python train.py --num_hidden_layers=15 --hidden_size=448 --num_attention_heads=5 --num_key_value_heads=1 --head_dim=64 --intermediate_size=1024 --vocab_size=19874 --hidden_act="swiglu" --norm="rmsnorm" --norm_place="pre" --norm_eps=1e-05 --positions="rope" --rope_theta=1000000.0 --rope_fraction=1.0 --qk_norm=true --attn_scale=0.125 --bias="none" --tie_word_embeddings=false --parallel_block=false --init="uniform" --init_std_qkv=0.0192 --init_std_o=0.0 --init_std_up=0.0192 --init_std_down=0.0 --optimizer="adam_atan2" --learning_rate=0.000787 --lr_mult_qkv=0.5 --beta1=0.9 --beta2=0.99 --lr_head=0.00594 --max_grad_norm=2.0 --warmup_steps=404 --schedule="wsd" --decay_fraction=0.468 --decay_shape="linear" --final_lr_fraction=0.0 --batch_tokens=[32768, 65536] --max_seq_len=1024 --doc_mask=true --train_tokens=701300000 --max_steps=14340 --dataset="wikipedia_en"
Each number is 200 + 30 x the weight over its row's rms, rounded and kept within 0 to 999. Layers, rows and columns count from 0. The size before them is the row's rms in percent of the matrix's.

# gate: layer 3 MLP gate, 1024x448, rms 0.0496, rows 466-500, columns 0-63
# up: layer 3 MLP up, 1024x448, rms 0.0496, rows 466-500, columns 0-63
# down: layer 3 MLP down (transposed), 1024x448, rms 0.049, rows 466-500, columns 0-63
gate466,104,152,239,170,199,194,196,200,208,212,244,186,171,161,259,224,208,193,144,175,204,150,252,169,216,165,162,159,229,220,190,168,197,142,202,208,204,152,223,143,198,184,202,168,159,154,262,188,159,188,225,166,199,186,157,158,221,216,203,174,213,183,203,201,164
up466,099,181,305,184,236,232,248,210,200,196,209,177,190,190,217,177,228,182,186,262,177,200,221,187,238,199,138,190,248,195,195,167,203,175,250,142,209,209,268,135,222,192,167,187,182,198,192,192,200,169,189,161,242,154,180,164,242,174,200,185,155,158,190,205,196
down466,100,243,176,200,227,190,192,153,188,148,186,222,225,259,160,228,188,198,238,265,178,216,197,221,226,272,204,230,189,169,203,233,210,223,200,174,172,240,215,210,242,218,204,212,205,238,166,216,238,227,191,201,209,162,227,241,189,197,207,215,166,198,201,214,228
gate467,112,189,206,176,184,210,227,193,218,256,234,241,202,204,179,226,253,177,205,180,144,166,164,219,161,216,212,214,181,159,182,196,178,177,185,245,166,200,186,125,174,209,176,233,139,281,132,192,181,207,199,201,208,174,210,158,198,176,213,155,197,183,212,222,181
up467,102,131,228,223,206,228,231,165,231,203,184,213,231,141,214,255,220,189,204,183,197,206,183,216,228,208,201,246,191,158,219,205,214,165,222,181,159,142,223,176,217,199,193,172,205,193,191,224,193,201,189,198,215,176,224,185,200,176,290,226,197,183,184,232,230
down467,108,189,206,238,178,211,181,187,185,169,184,192,244,145,234,200,168,222,170,190,275,234,235,167,220,153,215,214,179,235,241,202,246,203,273,200,173,158,234,230,230,206,226,201,222,138,257,198,221,204,174,218,155,211,218,198,195,167,243,241,237,246,182,199,233
gate468,108,149,182,185,139,226,205,181,201,155,182,230,199,234,256,196,154,281,227,200,206,245,189,178,219,229,184,168,202,168,175,205,180,175,205,205,173,216,167,207,173,195,169,218,188,226,155,219,201,189,158,245,190,265,145,200,230,175,278,189,198,288,173,217,184
up468,111,184,203,221,165,208,193,180,210,189,159,225,172,199,183,235,221,230,234,178,196,229,215,235,214,208,208,255,204,178,223,216,199,201,238,201,166,214,260,204,175,220,217,216,156,209,229,193,162,170,170,198,225,181,208,221,216,162,206,203,223,211,157,242,184
down468,111,254,171,192,272,161,203,207,206,223,218,216,224,195,180,175,223,181,173,162,211,186,191,210,210,139,192,247,213,190,215,119,176,208,196,186,213,137,238,198,214,151,228,128,215,185,232,211,221,248,190,168,206,171,216,209,210,224,121,212,184,150,237,177,212
gate469,084,266,149,213,166,173,193,238,170,234,244,198,240,184,165,170,199,226,238,257,177,147,221,253,158,220,209,215,202,200,175,194,216,191,142,243,255,197,205,156,193,206,202,226,219,243,195,190,192,146,172,186,218,217,174,232,202,185,200,166,191,197,191,172,163
up469,081,207,160,210,217,178,221,204,180,169,161,160,198,220,226,202,223,251,201,215,157,200,215,153,212,160,198,228,234,162,255,191,216,207,197,225,155,164,164,142,222,134,198,181,216,223,174,227,171,215,190,222,197,252,225,218,176,215,241,193,165,175,183,229,153
down469,082,218,174,220,206,202,214,183,174,219,219,166,233,218,174,225,204,210,232,190,212,264,236,204,244,131,185,250,243,151,229,207,190,208,214,196,201,186,191,190,207,206,213,192,186,180,171,172,179,202,172,208,194,208,209,199,235,222,240,242,228,185,224,163,173
gate470,065,188,200,272,202,169,215,204,207,195,216,128,216,218,186,224,145,176,176,155,202,240,262,186,190,231,193,205,231,198,183,191,202,194,202,207,266,165,152,207,196,171,213,184,222,236,197,231,174,193,127,217,148,213,210,212,200,227,195,245,237,228,176,220,186
up470,068,179,188,224,219,226,139,217,255,212,207,195,179,218,193,207,179,181,209,200,223,184,185,201,243,247,193,169,160,255,161,233,211,171,176,157,138,239,199,257,184,145,233,189,223,257,194,200,181,213,177,187,226,233,180,231,233,195,217,218,219,227,184,233,196
down470,067,210,179,231,179,189,159,215,274,188,226,219,205,237,218,187,220,181,274,238,231,201,206,246,195,167,219,170,185,212,175,260,224,224,149,243,182,201,174,233,184,154,198,188,229,189,190,222,167,225,184,166,216,240,209,240,220,183,210,132,166,228,146,218,205
gate471,111,228,194,216,152,131,214,223,220,174,196,151,200,211,141,214,200,180,190,184,201,219,267,206,201,203,204,198,205,223,213,209,254,166,167,204,201,169,210,239,189,222,143,182,243,207,176,189,188,196,158,150,214,180,166,204,257,221,154,232,205,187,208,215,196
up471,107,226,199,237,183,180,207,253,226,185,193,201,250,212,195,185,163,191,166,206,139,181,212,229,223,161,229,209,160,214,149,195,218,181,182,220,241,199,172,162,195,177,200,199,149,198,185,175,232,195,182,211,178,229,239,187,219,135,173,170,198,221,202,187,138
down471,109,248,199,187,164,207,216,284,265,144,194,162,244,194,172,183,167,166,136,190,204,193,173,203,223,182,203,204,208,213,187,188,270,183,202,239,223,139,216,230,155,247,248,162,216,171,174,214,215,179,229,204,185,167,170,205,211,232,127,215,187,169,204,260,197
gate472,059,210,218,174,182,157,217,225,137,144,206,182,210,217,181,197,177,179,216,165,227,144,191,240,175,187,195,236,193,230,199,227,205,201,194,241,190,193,195,236,191,221,208,238,269,193,177,159,241,191,130,267,225,257,235,211,212,173,279,160,267,229,244,167,256
up472,058,221,175,158,252,187,204,229,200,218,189,195,198,160,174,180,222,186,239,206,165,193,140,172,248,156,205,144,229,206,179,201,200,228,183,243,228,206,187,152,176,181,149,139,203,187,268,255,171,218,205,200,223,233,216,157,182,234,204,220,202,227,203,224,133
down472,058,249,181,158,233,180,198,218,181,211,210,185,181,158,149,224,242,175,188,199,158,164,149,176,214,158,223,201,186,194,236,240,281,249,160,217,168,232,240,196,175,178,150,189,178,171,143,205,212,174,240,184,192,242,248,242,220,205,178,200,252,228,223,223,173
gate473,043,194,218,179,213,161,210,170,170,187,168,202,201,199,183,182,164,195,180,193,193,165,174,230,127,194,203,218,192,212,193,188,202,209,223,178,189,244,197,244,194,191,205,205,252,146,184,298,220,213,170,280,207,276,226,215,227,161,227,167,215,215,252,191,187
up473,044,217,215,218,198,210,242,195,221,241,226,111,223,182,200,198,178,169,183,208,190,183,163,229,195,163,198,197,187,221,197,188,179,207,180,218,156,230,216,194,183,168,215,194,161,172,241,166,263,181,230,173,189,223,171,202,232,183,203,211,216,177,213,219,183
down473,040,133,246,169,176,171,217,225,200,219,215,187,200,207,233,264,181,167,170,232,159,204,190,208,209,187,230,249,200,240,157,231,187,235,257,220,217,228,188,225,223,232,260,210,190,151,251,227,182,214,174,141,232,219,205,221,265,202,239,210,184,235,240,193,224
gate474,103,237,183,129,185,232,217,208,234,241,219,221,160,277,213,242,255,255,255,155,222,196,194,208,211,217,193,158,257,190,197,180,217,189,230,215,191,219,229,184,218,188,209,254,160,175,224,239,182,222,128,164,223,171,200,219,197,189,190,273,166,174,184,193,177
up474,101,174,207,222,137,187,160,259,181,167,188,207,244,200,146,216,207,206,215,190,197,168,240,176,217,229,239,164,168,226,187,207,251,214,203,177,195,255,166,226,200,210,206,192,224,172,231,241,194,191,223,212,171,226,215,219,199,215,136,165,224,207,201,182,213
down474,105,223,145,174,195,237,182,219,252,188,231,203,137,207,226,220,208,257,218,151,212,196,180,180,224,238,190,176,231,187,216,162,212,173,238,240,149,206,182,173,197,195,157,247,185,197,269,178,242,231,178,181,217,189,222,224,212,172,189,226,174,188,204,227,164
gate475,064,195,169,195,214,210,218,201,194,215,244,239,160,225,195,200,189,214,154,183,203,155,225,192,247,218,215,200,197,203,215,266,186,239,208,168,154,238,184,226,217,233,215,186,218,229,230,228,190,241,187,193,208,178,199,238,147,183,162,172,216,189,204,199,160
up475,060,196,224,184,199,225,217,187,188,250,278,171,182,203,238,181,201,173,217,173,244,227,199,225,132,209,174,231,152,183,209,201,180,200,203,182,174,150,189,235,141,214,182,263,233,182,127,194,235,155,244,184,175,238,187,167,191,211,229,254,161,190,227,175,192
down475,062,171,117,221,281,187,184,229,216,247,238,164,200,213,166,273,185,197,198,183,202,189,258,189,148,185,263,201,165,189,225,215,199,215,225,181,190,225,190,162,206,226,118,197,172,178,166,200,189,190,163,215,180,192,228,238,218,233,179,251,145,214,213,183,185
gate476,113,172,192,196,188,186,198,197,223,257,210,254,275,212,192,241,264,229,167,231,195,202,154,264,174,209,160,288,155,195,202,165,176,190,201,136,173,189,194,195,236,188,183,182,213,248,184,229,164,194,215,187,186,204,220,208,226,176,143,225,174,178,166,211,268
up476,114,178,212,215,206,212,236,202,175,169,163,151,184,248,213,222,200,166,164,201,254,239,225,210,187,269,202,169,213,231,223,203,212,160,171,205,236,220,222,281,160,227,160,200,184,157,222,198,211,183,212,203,220,188,231,133,226,158,206,186,236,240,167,228,221
down476,113,224,201,166,148,206,194,198,219,247,186,209,224,157,202,192,199,208,259,217,160,148,186,180,181,175,214,219,170,183,196,225,186,211,239,184,131,173,185,142,229,187,174,225,216,218,201,195,182,216,151,164,169,203,230,262,193,203,211,217,194,154,247,211,181
gate477,102,179,232,191,183,193,195,158,203,199,189,202,182,144,210,171,156,210,225,197,157,175,182,204,163,232,216,202,172,175,170,157,187,207,254,240,208,215,216,225,194,167,205,232,202,140,187,254,177,206,223,265,165,188,188,201,183,181,237,169,223,220,222,170,196
up477,100,248,168,130,210,175,162,191,218,172,245,182,210,219,199,248,192,198,238,211,228,224,245,163,181,178,237,181,213,224,186,229,220,215,144,194,207,231,210,164,190,202,240,238,246,245,200,210,239,189,224,251,164,164,158,210,265,223,205,253,178,206,243,171,267
down477,100,240,193,140,220,174,168,170,200,188,243,171,179,190,216,223,185,199,235,196,147,191,219,175,182,245,254,207,197,175,211,223,222,179,213,220,196,237,218,271,182,180,206,204,236,192,169,201,192,223,194,272,191,147,156,238,233,239,204,207,241,187,222,225,251
gate478,085,250,219,181,187,145,263,218,174,185,189,154,223,202,206,218,106,184,229,192,191,179,247,172,235,244,201,190,173,206,227,193,227,146,183,225,248,197,152,224,177,220,233,209,262,239,219,204,219,205,217,185,207,210,182,221,173,137,159,195,172,210,214,237,214
up478,083,140,204,201,152,160,199,245,202,200,185,167,246,248,197,246,195,186,166,214,194,167,199,178,189,211,199,201,187,221,144,209,183,234,147,181,214,248,179,183,218,213,175,203,183,219,178,229,185,212,231,160,177,227,189,215,165,232,225,241,229,201,165,175,221
down478,084,217,209,149,229,219,136,195,191,211,197,225,123,212,218,241,173,181,213,195,163,145,150,191,138,204,191,189,178,229,235,206,205,172,243,190,188,203,183,163,208,202,187,241,220,188,261,212,218,271,181,149,189,217,161,182,238,226,235,224,164,175,208,200,206
gate479,100,231,185,188,182,149,207,241,184,201,180,173,219,244,133,204,207,198,196,207,162,189,221,224,191,199,234,169,185,266,181,140,201,231,182,188,215,182,158,214,188,201,195,261,189,180,225,166,228,210,187,166,161,251,239,216,237,232,186,215,191,214,168,241,220
up479,105,227,168,193,171,217,156,192,161,214,162,173,187,203,240,152,165,194,201,200,178,179,152,238,180,216,205,160,218,161,208,214,161,221,250,190,186,203,233,194,199,236,222,243,190,264,204,205,173,205,181,177,167,200,200,230,180,224,197,180,175,203,173,205,214
down479,102,215,196,191,157,226,165,228,182,206,184,174,158,177,242,184,153,182,159,195,188,217,169,208,194,194,221,147,207,138,153,214,181,213,221,213,185,228,185,168,218,225,245,202,141,242,212,204,217,207,220,202,214,177,239,216,210,230,162,184,175,169,170,210,217
gate480,117,249,171,194,214,198,207,223,143,150,166,243,162,191,253,231,153,199,166,164,204,212,160,197,179,182,262,199,134,192,183,192,213,208,232,222,239,271,215,195,173,205,209,221,174,203,195,230,210,238,175,240,209,245,209,179,141,158,267,208,174,217,189,201,134
up480,119,191,183,133,191,193,198,215,199,221,239,183,214,165,182,199,205,216,173,193,208,166,201,222,225,193,211,171,251,193,183,204,228,198,182,274,203,185,169,179,174,209,192,219,239,171,145,213,205,230,185,210,199,211,192,245,205,221,222,132,208,245,255,185,226
down480,119,228,168,162,190,182,201,221,158,166,215,190,184,174,194,182,147,189,153,190,224,163,177,216,247,186,188,172,209,190,192,227,210,193,198,273,248,245,162,194,168,230,205,267,195,168,159,267,221,237,134,234,205,226,209,206,162,195,249,132,197,248,244,176,182
gate481,109,234,217,181,162,194,246,192,210,144,171,163,218,249,168,188,170,221,240,205,261,216,209,199,196,210,203,193,218,217,178,148,198,193,234,190,236,236,231,214,176,171,176,139,209,183,148,225,240,178,148,187,186,152,227,164,188,214,207,229,223,250,234,197,202
up481,102,248,212,193,265,177,216,191,159,205,246,217,165,192,240,165,213,149,146,167,160,167,221,246,233,192,217,213,209,234,220,241,240,187,183,236,188,180,183,208,129,188,240,207,264,210,225,199,174,256,211,228,212,244,202,210,192,185,195,191,176,181,187,211,168
down481,107,271,207,186,200,181,217,144,194,189,202,187,157,215,178,157,197,218,209,201,206,193,258,207,203,194,186,217,217,211,157,193,212,186,255,179,220,265,222,240,91,183,223,171,219,201,188,192,209,186,197,192,197,184,195,186,218,221,185,225,208,261,182,211,225
gate482,072,203,235,151,247,159,196,168,190,158,198,210,190,223,200,196,164,248,199,166,228,263,194,150,205,234,213,197,246,207,186,214,175,214,217,191,182,186,223,209,192,229,209,190,213,146,231,226,187,251,262,163,212,223,157,212,180,202,138,217,189,176,190,251,201
up482,066,146,223,192,181,235,188,180,243,193,156,225,150,189,201,206,234,218,222,187,170,221,173,164,223,171,230,130,210,233,169,185,169,197,219,198,207,210,178,192,228,219,198,191,185,181,210,201,212,201,291,142,240,173,240,178,195,250,151,179,131,148,171,200,203
down482,068,141,199,171,200,188,171,218,189,212,196,207,158,189,188,196,179,201,255,192,161,210,217,184,176,198,201,168,213,235,187,167,185,228,216,163,177,180,190,242,191,172,252,220,197,207,220,188,234,201,163,160,257,187,229,206,211,230,203,185,201,191,146,226,178
gate483,104,206,234,199,247,188,211,171,197,258,238,244,229,186,200,180,170,247,226,202,198,168,194,179,212,217,209,236,205,173,176,206,173,214,210,235,226,195,170,222,137,224,219,251,196,199,221,223,210,182,193,179,215,210,196,187,135,144,243,191,191,190,213,188,193
up483,101,187,153,187,212,192,193,243,202,193,239,208,287,233,196,158,201,183,186,213,229,158,228,177,198,206,174,201,137,207,213,212,224,227,178,218,157,170,183,220,191,209,204,218,209,260,254,164,165,180,227,210,177,235,195,248,218,185,182,211,191,209,167,199,204
down483,100,227,188,184,149,240,157,204,175,232,203,148,198,264,255,245,221,167,161,207,244,191,216,128,214,240,183,179,229,225,218,210,221,199,174,214,178,188,182,226,276,213,165,176,247,245,172,162,212,183,200,207,229,217,220,251,243,186,144,205,231,224,191,200,209
gate484,049,201,252,195,122,189,189,190,207,170,197,220,155,165,170,210,253,214,244,237,203,146,217,165,213,218,203,216,207,159,191,205,184,165,235,209,215,221,211,210,181,257,239,189,206,191,183,217,233,201,192,206,220,204,177,217,201,213,221,214,209,236,205,235,216
up484,045,188,207,237,245,214,219,226,192,235,229,194,200,204,196,221,226,218,235,125,177,207,204,203,206,222,218,250,215,141,220,201,212,221,235,251,199,185,185,157,164,204,227,199,208,227,223,214,233,210,283,233,190,174,152,160,199,188,215,258,183,217,209,326,174
down484,044,248,155,220,188,260,181,232,192,161,154,240,197,186,187,200,249,229,185,229,171,236,219,210,257,186,244,213,133,148,186,231,180,196,209,140,190,211,188,205,250,230,270,219,272,172,177,158,220,183,162,220,207,233,180,189,185,192,180,221,231,201,209,197,197
gate485,109,179,236,233,187,207,134,209,276,203,201,162,226,250,141,224,248,205,215,167,179,167,236,247,205,168,248,212,192,203,173,221,221,116,209,197,183,228,208,211,200,234,184,203,186,212,235,214,172,186,205,174,199,198,233,205,220,217,194,257,186,217,133,217,148
up485,110,264,180,183,227,213,168,182,173,208,217,239,182,146,229,246,190,156,222,229,193,202,214,176,220,152,202,185,200,210,153,182,147,189,172,190,214,129,193,161,218,235,197,185,152,237,171,219,178,183,189,221,188,209,223,207,184,190,229,177,224,206,202,242,239
down485,110,159,224,225,234,172,229,181,224,197,175,196,204,236,178,226,271,211,132,227,225,201,180,173,228,258,179,227,229,222,212,238,247,200,178,215,183,237,199,158,191,188,245,205,172,202,190,217,201,198,189,191,250,132,159,189,176,199,155,206,208,184,235,146,235
gate486,106,221,123,160,205,191,232,189,167,189,211,197,190,211,243,216,94,199,159,159,170,187,162,206,221,228,221,198,192,174,195,187,200,238,229,194,197,184,213,214,180,181,216,177,224,183,124,246,167,206,208,205,172,264,252,177,171,179,234,200,232,222,182,198,195
up486,100,174,182,229,152,165,162,186,224,215,165,165,191,196,181,205,231,168,241,209,140,202,193,197,165,264,219,222,249,260,249,176,191,144,234,220,239,202,219,267,207,207,224,217,192,176,188,196,254,222,185,229,167,181,188,221,236,214,200,207,186,228,192,191,224
down486,103,181,214,235,161,163,179,176,224,234,147,141,163,175,222,217,245,168,212,269,140,178,202,200,187,245,199,226,256,217,236,181,165,181,209,236,240,211,233,213,162,173,169,182,192,164,202,203,227,214,223,178,203,178,191,217,200,213,171,224,192,204,184,201,184
gate487,092,202,157,187,243,220,245,182,194,169,195,182,225,251,172,243,195,249,198,145,184,197,175,195,219,198,195,195,269,173,239,188,208,224,239,209,193,206,178,194,165,228,178,199,181,163,247,182,195,219,261,204,245,164,171,177,226,195,164,193,195,164,216,220,229
up487,086,201,192,179,239,193,243,144,213,207,226,201,159,188,232,188,193,185,233,221,224,202,202,189,196,151,182,194,204,219,236,244,208,247,225,148,210,182,186,175,179,178,195,166,229,176,162,210,180,321,207,219,190,193,182,180,224,204,249,159,189,184,206,134,236
down487,090,210,203,243,139,188,157,194,172,228,215,181,215,181,257,243,165,223,154,192,187,206,203,190,234,206,168,142,199,196,204,182,249,170,172,209,131,233,265,210,214,186,221,214,220,223,182,212,183,216,135,198,136,205,200,198,197,218,224,210,151,181,186,266,207
gate488,093,160,215,177,197,217,131,204,221,196,178,194,212,213,105,163,219,200,101,183,204,229,236,181,160,228,226,162,179,228,191,231,185,226,180,171,214,228,224,232,180,194,174,193,181,184,206,178,183,233,200,187,201,161,253,252,158,239,123,189,211,166,150,213,194
up488,095,192,169,237,172,133,225,145,191,199,205,199,161,165,184,241,166,181,183,200,186,185,237,225,202,212,203,208,238,212,240,157,163,177,217,192,245,163,229,196,203,183,183,187,161,147,214,227,231,230,223,144,227,176,224,169,196,253,214,124,169,196,165,148,105
down488,096,200,184,225,207,171,197,172,157,211,193,227,184,193,182,192,151,173,150,195,151,234,232,209,212,202,217,221,164,215,236,219,199,226,248,154,191,147,257,177,221,168,247,243,158,170,202,215,257,152,195,204,219,221,223,210,193,202,181,115,161,207,179,235,104
gate489,112,199,238,202,205,175,221,158,170,178,160,190,242,206,209,192,177,199,236,249,282,208,229,209,210,211,182,198,213,198,186,211,223,241,206,224,239,178,249,239,170,180,232,251,190,191,237,179,182,201,204,193,197,185,230,167,167,202,195,214,180,190,193,179,114
up489,116,223,176,145,202,143,176,287,195,175,233,184,182,192,224,187,199,182,153,140,174,184,188,206,194,168,301,149,206,200,195,191,199,227,153,214,176,160,141,164,168,194,198,203,200,257,162,202,212,198,190,206,194,262,189,212,228,234,204,155,224,210,189,202,154
down489,119,230,222,179,191,181,186,192,187,187,168,168,265,169,238,186,168,216,249,196,273,202,203,218,215,213,213,186,203,174,167,210,242,236,189,220,246,174,238,253,112,181,247,213,225,207,212,184,209,198,215,191,187,241,234,151,179,232,203,186,158,142,182,173,123
gate490,135,179,140,219,216,185,205,188,175,187,234,210,174,215,225,208,149,186,191,163,139,189,151,216,159,198,236,162,224,169,191,176,259,192,279,203,237,164,181,169,147,197,143,197,147,198,187,181,225,211,206,192,191,187,196,198,118,189,218,183,199,230,195,193,204
up490,120,183,169,211,251,252,218,174,255,198,181,248,172,213,181,212,193,232,218,212,194,206,215,162,209,221,195,161,192,177,227,225,216,248,229,204,224,211,237,177,231,137,212,202,204,207,212,262,118,209,199,197,219,146,170,169,263,212,233,217,183,203,170,220,228
down490,120,198,256,158,178,235,188,198,196,223,189,219,212,235,181,174,198,254,149,301,178,169,232,197,195,199,179,181,242,169,223,224,219,217,145,207,192,190,203,183,230,161,257,165,243,184,190,227,116,214,188,194,195,191,171,192,201,258,183,209,181,211,163,178,249
gate491,105,203,199,210,167,163,196,177,169,209,222,177,208,177,164,133,158,196,190,170,230,157,182,171,177,192,203,189,211,255,207,164,181,193,163,227,236,215,171,202,174,198,239,208,205,213,188,132,192,202,213,157,183,203,207,193,212,229,203,190,227,204,195,200,219
up491,099,210,198,234,184,199,188,187,172,166,165,154,187,205,162,209,160,221,221,166,190,164,203,231,240,197,194,181,183,202,199,157,224,170,192,174,219,205,186,196,214,203,187,181,157,186,224,234,181,176,200,185,187,177,177,204,215,166,177,205,202,214,162,256,163
down491,102,190,151,198,180,201,233,160,133,200,211,179,228,155,185,154,147,157,197,199,203,183,212,185,218,157,222,200,181,202,209,121,173,191,194,170,225,198,184,192,163,176,234,175,146,157,172,232,208,175,259,208,207,231,201,224,225,168,191,192,195,200,164,188,175
gate492,048,199,176,156,174,183,163,285,197,193,167,187,269,174,170,242,201,198,186,205,183,189,191,202,169,259,228,206,180,178,209,228,240,237,176,247,194,217,161,151,239,194,191,252,205,217,224,173,197,167,150,199,188,223,201,234,214,187,207,144,201,232,236,242,233
up492,051,217,146,226,222,173,209,194,225,218,216,189,181,218,239,213,160,168,181,227,134,202,219,180,228,236,168,200,211,236,211,221,163,196,194,179,169,235,190,231,170,229,210,184,240,217,227,207,182,157,209,214,234,179,216,219,242,230,173,188,210,166,135,249,259
down492,049,237,200,191,174,187,228,218,187,203,220,208,189,189,266,202,210,134,173,240,178,246,224,167,173,252,192,197,216,225,181,250,197,214,200,191,196,207,198,222,202,153,189,136,248,175,265,199,111,214,171,190,210,203,214,201,171,223,150,175,228,163,217,252,219
gate493,043,190,177,192,226,219,191,205,197,188,228,222,221,155,160,183,194,204,194,175,167,212,189,151,155,180,149,141,210,161,194,152,225,194,134,210,205,197,206,230,205,208,181,192,219,238,206,194,260,201,191,202,138,218,169,187,248,242,177,226,196,217,154,207,246
up493,043,219,303,186,215,148,174,188,238,187,158,221,187,217,196,228,183,160,242,184,182,182,227,186,246,232,242,206,172,247,159,175,191,192,230,216,221,255,183,220,205,201,204,195,199,159,219,192,154,200,270,199,216,194,192,188,240,211,204,215,171,191,159,189,198
down493,041,229,216,229,173,175,200,210,204,209,169,216,173,196,206,225,230,203,176,170,230,166,246,186,185,242,244,216,196,190,204,205,174,215,175,180,233,207,163,167,238,90,203,185,194,226,199,239,186,173,166,197,196,207,150,190,230,223,215,225,202,228,161,249,192
gate494,118,215,164,149,185,182,195,219,165,183,221,194,184,230,218,191,155,232,187,157,226,193,196,186,166,216,232,190,183,210,144,171,211,178,185,256,223,243,198,213,120,244,219,218,191,165,190,210,206,230,215,217,175,248,223,212,215,144,180,150,242,253,255,121,152
up494,129,223,242,216,217,156,188,242,180,183,241,223,225,174,226,168,216,211,196,248,261,199,205,196,235,167,212,211,238,224,167,224,219,183,205,199,229,223,192,208,176,196,222,225,228,185,214,205,184,180,190,191,222,214,223,211,213,246,240,189,169,209,195,210,286
down494,137,209,243,247,220,165,193,243,191,175,228,213,263,174,235,188,225,202,206,249,250,175,212,208,219,178,231,211,255,224,163,240,226,166,194,190,242,206,196,207,196,179,259,200,238,177,229,205,196,175,200,178,219,203,227,211,205,230,240,213,173,241,194,202,311
gate495,103,246,172,180,159,205,203,209,187,216,203,205,157,187,230,192,192,212,231,196,196,214,213,171,219,174,140,230,270,192,224,219,181,181,248,211,225,170,189,203,200,221,158,198,207,254,243,172,193,229,220,226,246,164,127,189,246,201,163,190,188,213,202,180,198
up495,102,245,168,186,126,196,231,195,267,210,180,210,165,208,243,183,188,191,237,189,164,202,288,195,217,219,184,185,216,131,232,205,170,202,198,191,211,162,202,202,189,226,169,183,131,175,185,238,233,218,156,198,180,201,201,259,230,237,173,185,196,162,165,175,192
down495,103,170,203,235,236,213,167,204,133,167,231,210,205,133,210,242,166,240,174,206,210,240,137,221,215,212,250,185,203,267,215,226,219,190,187,247,202,217,202,202,210,210,236,228,310,199,205,211,188,169,218,240,200,192,188,135,208,146,257,188,219,213,228,209,177
gate496,033,249,197,147,193,173,207,153,201,194,214,216,229,221,184,227,196,212,183,238,203,172,176,272,130,257,216,228,198,178,210,195,176,205,213,203,210,204,200,197,170,189,213,210,212,168,202,231,200,213,312,187,200,182,184,180,201,220,212,113,228,232,193,175,178
up496,037,177,247,201,203,194,175,229,195,174,206,215,190,175,178,186,201,164,166,151,181,228,173,196,241,211,206,201,215,170,166,202,217,211,206,234,202,171,192,213,195,201,208,166,175,224,174,194,222,183,211,250,164,209,234,199,287,191,194,219,211,220,221,173,220
down496,031,230,241,179,196,193,188,212,165,257,208,212,208,226,183,238,167,210,203,230,260,224,175,186,200,206,195,205,213,211,206,163,184,173,193,243,203,207,200,185,206,230,199,203,220,174,198,173,180,207,222,169,124,179,162,175,178,205,181,204,187,271,223,194,255
gate497,117,124,226,170,187,225,172,188,253,243,206,221,181,175,177,202,222,226,223,226,187,204,150,276,198,229,176,236,203,183,205,208,162,197,215,184,230,214,223,190,246,122,205,185,238,226,173,229,139,164,165,232,235,159,208,167,250,220,270,231,185,183,199,209,244
up497,119,224,214,133,200,190,242,179,174,236,141,207,206,237,229,225,195,190,156,201,166,196,205,164,176,223,213,237,248,166,137,216,253,263,177,212,151,196,180,238,177,222,181,222,223,165,181,173,242,180,217,249,170,180,207,231,204,244,181,238,198,212,256,191,230
down497,117,152,198,262,183,222,155,185,236,189,232,202,204,158,203,198,169,191,228,203,218,186,186,230,227,173,144,168,192,236,254,181,126,118,215,173,230,225,237,172,236,159,200,198,204,216,207,235,166,228,212,179,203,214,186,183,190,144,222,178,202,185,130,213,148
gate498,134,185,218,203,183,222,166,159,211,194,184,194,141,237,155,213,223,223,203,228,187,176,203,193,175,225,193,204,186,240,142,143,196,168,227,184,196,245,230,216,182,241,158,203,169,114,193,219,172,172,190,207,243,218,214,142,267,212,158,193,223,201,244,159,168
up498,137,200,133,206,229,243,184,209,223,250,176,259,180,228,173,188,212,240,175,230,204,202,193,246,164,227,221,250,257,193,195,205,209,170,180,209,208,217,208,172,222,215,212,202,203,169,248,177,213,246,224,193,218,210,215,192,244,211,210,208,176,143,103,177,157
down498,134,184,144,198,213,204,196,227,207,219,199,209,164,192,159,197,160,219,198,206,186,200,198,197,134,260,198,206,256,238,179,222,223,213,178,187,183,252,241,184,205,225,231,173,221,207,207,185,255,266,201,208,175,244,259,220,207,240,175,234,165,143,131,180,153
gate499,108,210,194,212,232,188,210,219,152,201,178,246,178,233,241,206,198,228,132,198,186,137,119,230,207,182,206,133,242,191,194,157,197,185,237,214,183,195,205,213,188,224,245,182,200,234,172,163,210,194,219,154,173,237,211,192,205,158,172,209,194,267,224,206,207
up499,103,209,155,244,190,243,222,131,216,227,190,190,154,220,214,159,209,209,172,216,228,220,193,195,162,204,136,193,211,209,230,207,189,191,186,171,197,165,247,223,216,186,222,128,195,179,134,173,191,195,204,132,189,123,170,226,228,239,189,220,131,212,166,228,207
down499,109,152,166,191,204,203,185,163,233,226,199,178,184,153,196,183,174,180,231,219,218,257,230,189,172,223,182,286,126,221,208,230,211,237,209,173,205,183,207,186,181,153,146,211,211,207,201,195,203,201,214,242,187,164,190,175,172,265,287,211,200,196,173,170,176
gate500,136,236,165,165,173,163,143,217,176,214,202,181,151,235,158,220,232,207,198,196,182,174,220,173,135,206,229,168,216,205,127,152,244,205,161,210,214,234,196,251,200,176,188,211,171,190,202,209,220,270,209,147,186,244,260,203,180,244,130,158,224,241,223,235,190
up500,143,227,197,214,226,222,200,224,167,180,197,178,183,198,253,203,172,232,210,253,220,222,229,263,245,258,213,185,244,216,198,182,201,203,247,218,182,189,208,219,195,239,236,177,159,192,184,199,103,216,194,153,195,195,190,216,212,200,203,222,179,227,169,241,213
down500,152,219,204,188,257,224,168,205,186,146,217,158,203,214,249,195,142,257,204,238,231,206,210,221,229,250,244,158,217,179,201,204,234,201,202,207,206,223,197,212,169,251,226,146,139,224,218,169,127,167,181,170,244,170,210,209,239,183,187,250,179,202,131,227,174